{"num_hidden_layers": 10, "hidden_size": 576, "num_key_value_heads": 9, "rope_theta": 10000.0, "attn_scale": 0.125, "optimizer": "soap_variant", "lr_head": 0.00621, "batch_tokens": 262144, "max_seq_len": 512, "doc_mask": false}
Each number is 128 + 32 x the weight over the matrix's rms, rounded and kept within 0 to 255. Layers, rows and columns count from 0.

# layer 5 MLP down (transposed), 2304x576, rms 0.0415, rows 123-147, columns 128-191
[[134 158 134 184 121 157 167 142 112 103 125 180 117 184 147 110 116 175 102 156 133 133 136 172  94 152 101 123 144 108 127 128 159 115  86 127 104 144 129 130 158 129  55  41 109  96 136  72 122 120 134 147 165  68 168 131 137 122 112 137 220 142 122 123]
 [146 107 139 136 138 135 123 141  69 143 160 112 172  91 132  66 131 153 112 104 119 104 100 136  93 160 136 129 139 173 126  96 159 186 146 107 154 118 135  84 168 138  68 178 150 142  80 100  69 126 125 160 115 136 106 188 134 151  70 160  99 138 212 161]
 [ 81 129  56 224 158 175 147 164 126  81 105  82  91 151 106 103 136 120 159 111  97 157 128 187 133 125  81 101 189 136 188  79  83  77 128  84  63 103 156  85 144 133 187 161 149 182 160  46 142 118 111 114 129 154 116  87 130 128 179  71 148 150 114 143]
 [ 91 185 115 150  84  49  67 175 147 111  94 101 137 171 112  89 103  87 113 107 104 184 100  40 134  77  67 142  96 144 174 137 106 109 150 132 134 116 158 166 106 167 138 141 165  96 137 145 150 171 141 117 106 184 133 158 109 147 102 114  85 137 104 199]
 [135 143 106 114 122 147 120 115 148 148  87 107 124 113 159  78  99 115 142 153 121 166 133 149  87 117 133 112 138  91  99 119 129  85 153  69 161 106 128 146 173 109 115 126 126  97  98 141 129 111  44 138 116 141  78 136 157  92 162 147 255 128  57 116]
 [107 132 114 162  57 118 159 142 135 132 130  75 170 129 127 105 143 187 110  83 119 112 143  58  85 144 138 154 150 100 170 171 109  92 121 160 115  98 125  84 165 119 139 116 146 134 107 144 114 115 152  96 147  88 112 139 172 125 133  86  94 143 152  99]
 [146 121 143 171  55 103 112 211 138  99 161  90  88  70 106 120 114 121 137 125 146 150 125 130  86 171 103 115 127 162 195 143  72 105 135  68  91 107 124 142 157 108 179 120 118 159 151 139 139 107 162  90 128 167 126 169 132 132 213 106 111 121 143 177]
 [135 179 150 147 118 144 170 111 113 105 121 100 168 110 148 145  77 206 183 159 144 178 204 158 139 164 158 106 146 100  60 108 133  26 140 123 168  94  74 139 164 178  81  94 127 136  83 126  88 118 182 111  79  62 158 104 132 132 156  84  81 162 113 157]
 [211 139 159  71  98 126 146 103 163 153  85  80 127 167 150 103 186 105 104  95 115 119 162 121 131 157 153 151 194 124 138 137 132 118  83 104 103 107 161 127 154 153 186 154 135  82 123 143  92 116 134 109 150 111 102  96 181 169 147  71 132 107  94 156]
 [112 129 128 119 157 146 131 173 136 132 148 153 147 103  87 121 115 128 124 162  94 133 129 143 115 123  95  96 125 112 114 125 117 125 110 106 179 124  70 150 156  79  97  80 145 115 123 110 148 178 179  95 115 161 101 100 150 154 142  80 112 119 150 171]
 [179  76  96 160  96  99 118  81 166 169 132 108 180 108 114 153 114  93 142 132 176 110 168 162 164 168 115 113 146 110  93  99 156 133 162 143 128 133 131 122 172  99 125 127 123 109 122 169  75 203 142 183 118  96 149 107 108 121  81 141 136 122 104 159]
 [ 87 113 135 156  82 123 152 124  80 121  92 166  98 144 123 169 100 134 158  91 131  92 148  92 164 166 126 144 144 146 130 122 155 106  71 111  95 169 174 150  97 158 142 177 174 103 116 178 130 160 139 114 131 113 141 147  84 146  67  85 195 151 113 166]
 [121 100 114 132 104 101 137  66 127  82 104 122 149 105 137 152 110 147 121 125 149 157 104 135 135 156 150 164 120  99  86 104 150 107 153 205 123 193 148 124 156 206 169 111 119 144 115 103 121  95 187 157 111 132 140 205 125 142 131 205 121 157 115 100]
 [118 150 131  78 102 132 162 122 155 140 143 203 163  84 170 127 147 133  86 121 132 128 149 145  69  70  90 123 102 185 128 191 184 127  94 136 146 163 166  90 199 187 136 162 143 114 133 120 115 113 126 159  81 165 113 141  53 134 168 158 140 132 184 143]
 [117 102 119 156 147 144 125  98 184 116 134 115  43 142 109  97 108 113  98 131 185  99 119 131 144  83 118  96 108 107  98 196  86 128 112 127  62  86 119  61  81 161 106  91  66 181 121 140 201 148 106 132  69  93 106 126 113 131  86 112  65 111 169 155]
 [111 136 114 115 120 145 146 141 141 137  87 111 130 159  74 101 140  82 149 198 160 174  81 106 105 152 147 149 112 136  84 188 112 128 151 127 104 158 141 125 119 187 129 147 108  56 121 117  85 133 128 130 200 170 148 123 143 125 166 151  84 147  71 157]
 [130  94 154 134 133 125 122 157 102 140  70 184 135  76 101 146 140 132 118 173 197 147 152 126 149 170 140 141 110  54 163  94 158 143 132 184 108  94 137  92 160  63 131 115 144 109  88  97  85 161 139 170 120  75 159  93 127 128  80  93 111 130 114 157]
 [156 146 165 102 168 124 141 130 123 151  66  47 178  79  96 124 180 180  52 109 120 140 150 163 112  80 121 134 126  58  93 150 152 116 126  54 122 136 135 120  95  89 211 123  73 131 147 125 162  70 123 155  97  62 179 102 189 114 136  69 151 156 132 180]
 [130 158  74  99 115 199 155 118  89  97 151  94 182 112  88 135 188 148  97 106 180 181 167 101 117 128  93 104 151 102 121 173 106 167 183 118 112  97 192 132 104 138 140  97 141 123 103 108 128 159 152 120 115  90  96  65 120  72  66 143 113 157 141 134]
 [135 107 142  92 122 177 204  90 142 127 118  97 139  42 177 136 116 106 107 140 143  86 127  37 224 116 112 169 102 154 136 158 104 132 104 113 139 113 100  70 157 172 120  64 154 112 112  85  71 146 151 119 157 125 161  86  97 116 165 116 125 111 144 134]
 [183 144 144 172 151  86 105 164  78 132 173 110 134 153 110 112 126 163 129 165 166 183 118 101 148 128  60 124  42  93 139  90 119 113 141 127 183  89 139 143 106 147  77 134 123 144  89 147 122 130  96 122 115 163 114 117 105 195 148 161 122 140 156 152]
 [129 140 163 149  82 151 124 120  71 147 158 154 119 100  84 137 161 110 132  95 112 150 131  95 110 136 107 170 158 179 133 112 166 177 113 116 156  84  91 116  91  88 176  92 101 186 127 104  97 133 132 172 153 146 209 103  91 105 144 117 140  97 149 165]
 [109 187 152 110 178  78  78 123 128 113 129  69  99 107 141 187  87  84 129  87  86  88 174 151 124 144 156  56 167  91 183  91  73 137 173 126 111 176 135 160 107 126 125  92 128 166 145  81 139 156 106 100 104 102  90 156  83 118 162 107  72 129 108 124]
 [ 96 141 140 151 103 112 144 121 149 100  74 154 114 152 215 155  98 185  99  40 125  82 117 118 110  99 104  86 127  54 184 147 142 118 113  78  85 106  91  95  94 146  82  96  92 105 133 120 105 203  60  72 147 120 174 127 148 150 182  90  77  52 127 115]
 [128 152 194 152  94 147 188 169 120 116 108 121 118 125 191 106  84 162 162 134 149 151  74 140 170 159 156 107 118  70  93 121 116 180 127 131  85 138 120 126  79 123  76  64 105 152 150 165 137 127  98  98 137 123 170 117 142  49 106 123 183  90  63 182]]
# layer 5 MLP up, 2304x576, rms 0.0415, rows 124-147, columns 128-191
[[148  35  98 107 113 101 109 165 137 129 112 177 172 167 140  76 190 125 110 143  93 180 175 131 163  98 136 170 137 157 187  79 103  90 158 118 116 130 155 117 120 132 104 167 136 104 166 102 102 153 102 149  85 132  90  68  90 126 133 126 111 177 176 153]
 [ 55 128 137 160 133 178 163  54 152  72 181 121 156 110  79 123 189 120  95  69 102 189 159 167 224  79 120 176 186  66 100  44 144 146 105  80 138 117 227 107 175  98 102 147 151 135 109 101 151 155 140 165 112 110  85 147 163 105 226 145 140 138 149 122]
 [122 139  96  79 147 121 128  64  99 138 151 138 150 111 153 160 127  95 123 167 196 118  61 140 114 108 108 115 198 117 195  79 149 120 114 175 109 109 132 154  60 220 122 130 126 149 128  58 134  57 119  92 197 104 149 153 136  97 108 165 119 158 116  90]
 [ 98 160 146  90  75 108  81 144 160 117 116 152  92 116  85 177 123  57 125 145 126  96 187 190 139 174 131 144 158 179 116 138 154 166 145 132 197 109  71  94 105  75 130 108  71 139  37  94 168 101 127 117 169  82 101 174 126 149  91 125  78 146 172 134]
 [127 161 134 128 130 198 166 145 123 125 176 175 160 106 172 109 105 148 142  84 122 124 123  69 151  93 200  65  78 117 128 133 203 215 205  77 124 119 132 138 148 168 180 149 137 172 122 118 126 118 164 134 145  53 116 111  89 137 122 182 112 147  67  67]
 [163 129 152 107 106 131 116 106 160 116 130 150 106 224 126  95 168 115 110 132 162  56  91  85 108 143  87  82  86 125 181  75 149 157 154 207 120 176 166 163 131 120 151 131 133 116  59 125 139 100  85 163 120 180 109 167 146 115 123  94  81 102 123 156]
 [108 159 141  92 175  93 152 218 126 133 126  71 139 137 121 100 136 104 167 112  95 148  92 158 101 108 175 119 111 165 109 120  99 126 112 137 143  64 110 136 124 165 146 122 155 126 151 111 107  86  77 121 129 182 101 121 151 190 135 127 133 128  60 141]
 [121 136 116 109 153 164 113 120 101 164  87 142 106 176 158 145 168 158 134 155 126 142  69  49  66 120 112 173 175 145  74 208 145  93 168 156 102 151 199 107 112 121 179 147 136 115  62 123 121 121 158  81 141 157 123 117 135 141  91 112  79 167 189  87]
 [ 81 106 145 105 130 134  71 158 125  82 148  47 135 148 171 133 165  57  80 150 160 112 163 112 102 167 108 113 126 129 151 161 130 149 162 152  89 107 102 148 122 124 143 136 122 106 144 145 108 161 144 117 151  90 122 125 137 151 125 141 101 128 150 152]
 [104 185 171 155 116 114 195 194 122 100 139 104 156  83  95 162  95 111  10 127  96  98 148 113 156 113 107 173 137  69 158 194 145 100 164 131 118 116 155 185 139 149 154 124  87 121 166 140 114  94 116 120  81 148  96 148 137  36 141 176 184 180 176 161]
 [ 97 106 211 213 160 159 121 147  62 117  90  67 132 115 129 151  76 163 186 125 173 149  51 111 147 136 185 135 127 110 136 102 195 103 147 124 143 123 172 122 131 126 137  61 138 176 130 155  90 202 144 107 131  82 117 119  46 145 130 101 178 167 149 184]
 [ 97 134 156 122 142  75 136 137 168 150 182 116 107 113 141 141 129 123 104 157 137 119  63 107 159 169 147 178 132 137 125 121  97 150  98 131 105 153 128 126 138 123  74  85 103 131 120 107 164 165  90 114  89 128 123 147 217 162 157 129 195 147 133 133]
 [129 126 107 119 133  92 138 113 184 111 145 110 157 125 135 128  99 107 135 188 160 116  94 119 134  84 108 100 139 116 111 133 147 133  73 176 107 112 117 140 131 142 188  93 175 114 130  81 159 120 109  89 125 109 138 128 101 119 143 180 139 125 151 179]
 [149 140 130 116 125 138  77 126 161 152  79 140  97 132  97 129 127  81 173 140 127 103 106  98 155 129 137 155 147 171 190 131 137 114  89 120 119 114 152 111  87 119 125 174 108  55  77 105  93  89 151 123 191 173 145 171 133 132  92 148 117 167 222 112]
 [108  97 149 119 113 115 154 159 103 108 180 105 163  99 114  78  86 158  94  95 101 182 126 139 129 135 154 121 117 117 106 154 116  65 141 148 111  85 151 155 147 164  90 129 122 126 131 133 157 110 157 137 131 149 136 146 119 120 187 101 165 133 142 144]
 [ 90  83 106 115 126 128 116 148 108  88 156 152 116 125  87 148  89 114 206 112  89 170 104 128  91 131 187  84 151 119 114 113  82 122 129 100 139  91 133 110 105  52 137  83  79 157  76 144  81 126 143  51 109 123 135 125 112  76 102  96  80  87 156 110]
 [ 64  46 141 156  88 100 109 151 145 124 122 149 122 130 124 114 120  83  60 137 114 140 132 122 137 133 165 104 166 120 141  93 144  81 138 173  95  70 172 159 150  73 120 132 123  61 148 129 162 185 111 112 133 126 126 139 139 159 131 138 100  91 150 159]
 [ 97  67  85 142  65 115 114 160 106 192 108 119 131 122 111 140  88 156 128 125 131 189 103 146 154 159 127 134 115 133 158 188 176 106 163  81 120  85  38  84 142 132  70 134  85  67  65 114 137 108 108 138 206  95 141 126 167 193 136 141  98 163 172  91]
 [ 85  75 120 138 127 107 102 161 117 163  97  77 146 122 103 129 155 129 140 180 116  86  98 142  84  69  94 104 160 153 160 111 163  98 143 116 166 116 115 158 184 117 163  99 121 204 176 134 148  68 126  66 105  70 122 124 113  96 129 118 146 128 141 140]
 [149 128 136 149  88 125 162 161 111 133  93 149 123 149 116 120 116  95 150 126  91 147 172 152 110 122 141 124 138 154 118 162 135  82 135  75 141 161  94 143 171 153 159 179 124  76 135 107 120 133 191  85 101 169 196 182  96 167 101 160 176 144 148 133]
 [186 125  94 120 100 124 126 125  95 166 151 137 147 135 132 141  73 141 174  72 114 191 108 109 134  66 103 120 135 126 123 118 156 136  99  82 162 135 101 139 142 122 120  98  93 177  87  65 144 105 127 109 164 136 161 136  83 113 150  93 106 121 142 156]
 [109 115 124 136 144 118 183 135 116 138 123  89 129 144 177 152 176 140 120  86 106 125 171 112 131 100 172 159 173  85 146 151 144 131 134 118 113 146 139 124  80 192 123 180 119  58 135 142 174 127  59 141  84 160 100  84 115 169 138 126  60  50 159 102]
 [163  95 148 147 166 116 139 194  89 145 148 113 133 173 144  95 138 117  99 178 137 103 139 180  98 111  84 128  88 143 174 112 106  96 157 106 132 134 144 126  70 151  68 112 189 162 130 135  89  72 124 152 114 134  92  90 106 106 190 123 155 162 186 124]
 [ 94  54 118 146 136 140 163 165 139 175 108  68 137 134 115  90 108 156 135 147 112 118 201 133 134  87 159  81 117  57 137 139 160 110  89 113  75 133  97 140 156 140 135 147 117  83 129  75 144 125 100 192 137 116  79 177 139 168 123  69 145 119 122  79]]